From a checkpoint of a small transformer trained on Wikipedia.
Size: 13 layers, 3 heads of 64, MLP 768 GELU, vocabulary 8192, 8.92M parameters.
Each number is 500 + 25 x the weight over its row's rms, rounded and kept within 0 to 999. Layers, rows and columns count from 0. Numbers have three digits each. The size before them is the row's rms in percent of the matrix's.

# layer 4 attention output (transposed), 192x192, rms 0.107, rows 8-15, columns 0-191
109:474481459518512509474501497510509520495548525518474478499534478515512470474511537489475482470456503520493475519477498514501566457535543530460527476465533467497499504511483545431490467492522461554507495466490473505477519507498520502481472487481456535490526496495493458524508476525454484516499498484484525499526496466470511485502482494483507483523479496502495496494465464470481484491527544502538508473461519484461496516524491464493545485484481443483496486514531470514467496495444517476469522479461498490489447475521507469497538495536514477543508480487525482520538493500531473516
098:504470504479471519478475471459537536495466509485494509524521550526496497540486498482532486490506439480506496486473512509502505515487498484471539543488518511493474496473500493500518527527511494553574526526516504509488533522550484497494522496449538553461507483501469428538481520530494505502495471461483499481508461497494533501524490530475493520504481479525452522510518513536480518480520540484495480467491461487481483494501458482504499476474512479514503493530518516505510471460540495524481489517480502511542513464503478520520538505515463485525539518492536443538510535468456507492
093:483479526472506486509481505489537512456499520491550500517497511539481528470505490530526472488485467490508499510507480448518506490477500470521506465515514505515521500503473511477470517483462467490504467420559486468499506496513524503501521474486509495468473545520529472451519494481536515561478490534476517477499519465538508568524508504528546514535454527497497522523475514478512506502517528513471468522498509471486543523513523504475484499557532498465512453504496496517482489533473487485500479506474530490526566478504476491482514484530521490485510448487461476489479504507487452470
103:544496496513517486481539530507460513527521497499538535487489487463493515531519526490481507527544520500489487451533482505490513526493527513479473489457529448468500458526479530518484501517483534548478490512521510492535520496520478471524531467463497476475480463482470446492490499519490489500490527507532516460513490515505479490555545471505476501494505475461468542508478508474507460500465484519474468468466485501512508491491497447503503498486502457518529544541507484513519470525469519517495509475482466492468444475508501527505509545438471452498537547491506486485501474505521529510
103:493457518528489489483471518522481473481508483507459558503506484543505534493493494542518520493478486550514536512482501526496495480567557534488489473491539481504510469534519525497478534485538485501518538468472492541528515490473497479531516500535483542483500510527485515481519493517509504524478522531522513497441465504503531499461471448495500528496479515501504472518492520477492500505506519500482482516503500479509515462531517480478523499497492488518516496564499526518505516534496501485520528537500470478445520488473498515566550486477470541469447504544520469490499506518518478562
102:514500470525518531489471453492475500545502531478504499491506490489512489494484540492571478491517475485463463467496507483483474473451471504468520490518500486511511502464520498478485499509482516512510510498511528519470504490474503495474521502498526472467544492510469481496484545484519533499503500463506512496515494467516484535468510540479462502463465491511537508467491469516506502480482546536489507454504486463502502547507465478481518531490515511524543455544484458490496485511508503524524494482522534447540558497517474473479534567476482528484456484460518481466529525478443488536
094:518498496483532543494493477463501530536490485508552534522485489506461476508515535500516518509469494512478495501483494463493477527483493507501508506475496523483475499502473460544474483490525526548516501498496501492507465461481510459511532496506477464505544500467466493545490481471524520483520508517541463511511492471476569471543513443494539494518492471523461506509502481498505501497514458471476493548544497484476499532489495533536477504522456500512490461450553492453509519522481517523484527509493515451507469532526510490508581536479497475476491534470498524487470495475479478488
096:489498540503507504489472500491452503491525496492506495537539511489532523532505480505545459460563502499495469546454513517515507481473474495504467469473518478502494516505494526518533471518489512506475541517486477491506474462469512539491464492492514525491502506476520504487489507493522507496517505527501533473471492533521502475504492546474456467474475498496516500513538467465494460470499496486456477442505520491493488466539528479516552514456502538486510485506520431533485508499405453525512527514500533502521501485513552508502473477520497488528523467466499491467473469508479512485
# layer 4 attention value, 192x192, rms 0.117, rows 9-15, columns 0-191
095:472525524483539467522510481512486520464484483464546547483533546531514514482492506497496521520493469510501514460531556464464501523496491487491507531550524484491516521516490477478465476519533562480485540518493492505490516485479495511534536492476484507515498551528455471540544507506529502492434474511497489498482481504506499476488491515489519488471476534556507528516496544473527470468500506517506516460515482442529522499495512531502517513531551508523549511540513528520495510522486474484477498498484547499504488498518485536493523539494456476523481512536487494521489454476521494462
086:503527506504491498491510497462503545514470510466531459500519462545474453465478532485493479460540489489520466450543464488479492451471493499512480496496495515528503477556489513504491523524573467501519520474515541468520512518495482525510507502535462526522535490471510508500491467500482524513496503518477536462473505516524480496465522526507503495466562513501488487524467468524496510454513571482535521460478500500520512493543479495544491451472539499498502530486537539520475472487498521477476494500528491519522492494524486505494500493497506543452517495482490449506505534517504499490
103:474496486527499525500522468527465520493518524486532517523499518477475508515517520508475481536527502481484488464532540455420486491547479494506496492458533470513465473490469502528464454484474514484514476499490474524493502477529542489533513494480525505503479477534515495469493518452510474487509505524492483511536466506541501489567440499501513490522451527513503509483494534505515504491465492522478491526549478467541522511511529495495503474500474468537534494493506544488470465508496463556550521496475527498492495510502523508503519488528523418495491464516493517498532490508511514531
108:500490496546484533500471514512500492532513492486487471520487538484539500511512480495519503490525568530502490479487527523533512513504511520511470472477522502500488445469521481488507516486467484491498505543477490505521493466480519541481486502461473478524488504501498519534485477470494488485472546489488550464490477552471444477495461530484463507518538461515479486482464474491496542503478502466479526520490516505497535449515553482550506486516526495511502537470450522508526523496456500499486503524519481467495507512460523531502541464501535471491517479517480474554535505540435492516
104:526513522518496460531523526536490508510507471480532531462511490507492472492492536552501468479490472489514529470502515465507496486519499538457496487474496525475505478574509490469481498475489546493507500476540525495466491478514475483478518473516507497535522499520505465507524463484499535465457467492527509482478441528501482499495554513490455485506510529494520472486499494512488529495492527486472443473485506493522501496530500496474519510506500472474553507542523480511467482537475480466508459486484528529504483471512489474490460558508465527525540521511472509494498466469486458427
091:509494535475504506530490489511460558455526507492525462518530518501505482472479517523488516499465472509482521479509534462478497509525516512463497485492487511530516525491481462507507464473533486494475474492504497476450493500465502442508494478525540531496519476520500514557466544479509500506515517483487489538511508496520474517524460476481492484491510463496476481429463527477464479482536498518530478537489531492473497513498553518459492465487508498537489475473462475434510478534523482529515511554499495527495484525496543482514508492575527493462510501513495469479486521502515526476
090:489528498470465502481511551530501467509476498492498558525471473472502507517488500551537463448497487526511464483511522468501521560560514490535514440498520495480516506545535451462485507521490501509532540500482476510513510495476486503527519505510481469465493528506487543479507508511502459492479529480494490466488469522489504493499515500506540480515505515477539477487485499509479466494492532479510513483482532453472535524502506516481515479491497477469464485532511545507511523499486531487550482491545475472515490437476493516524500486510528498515463450446506502485554457497502485526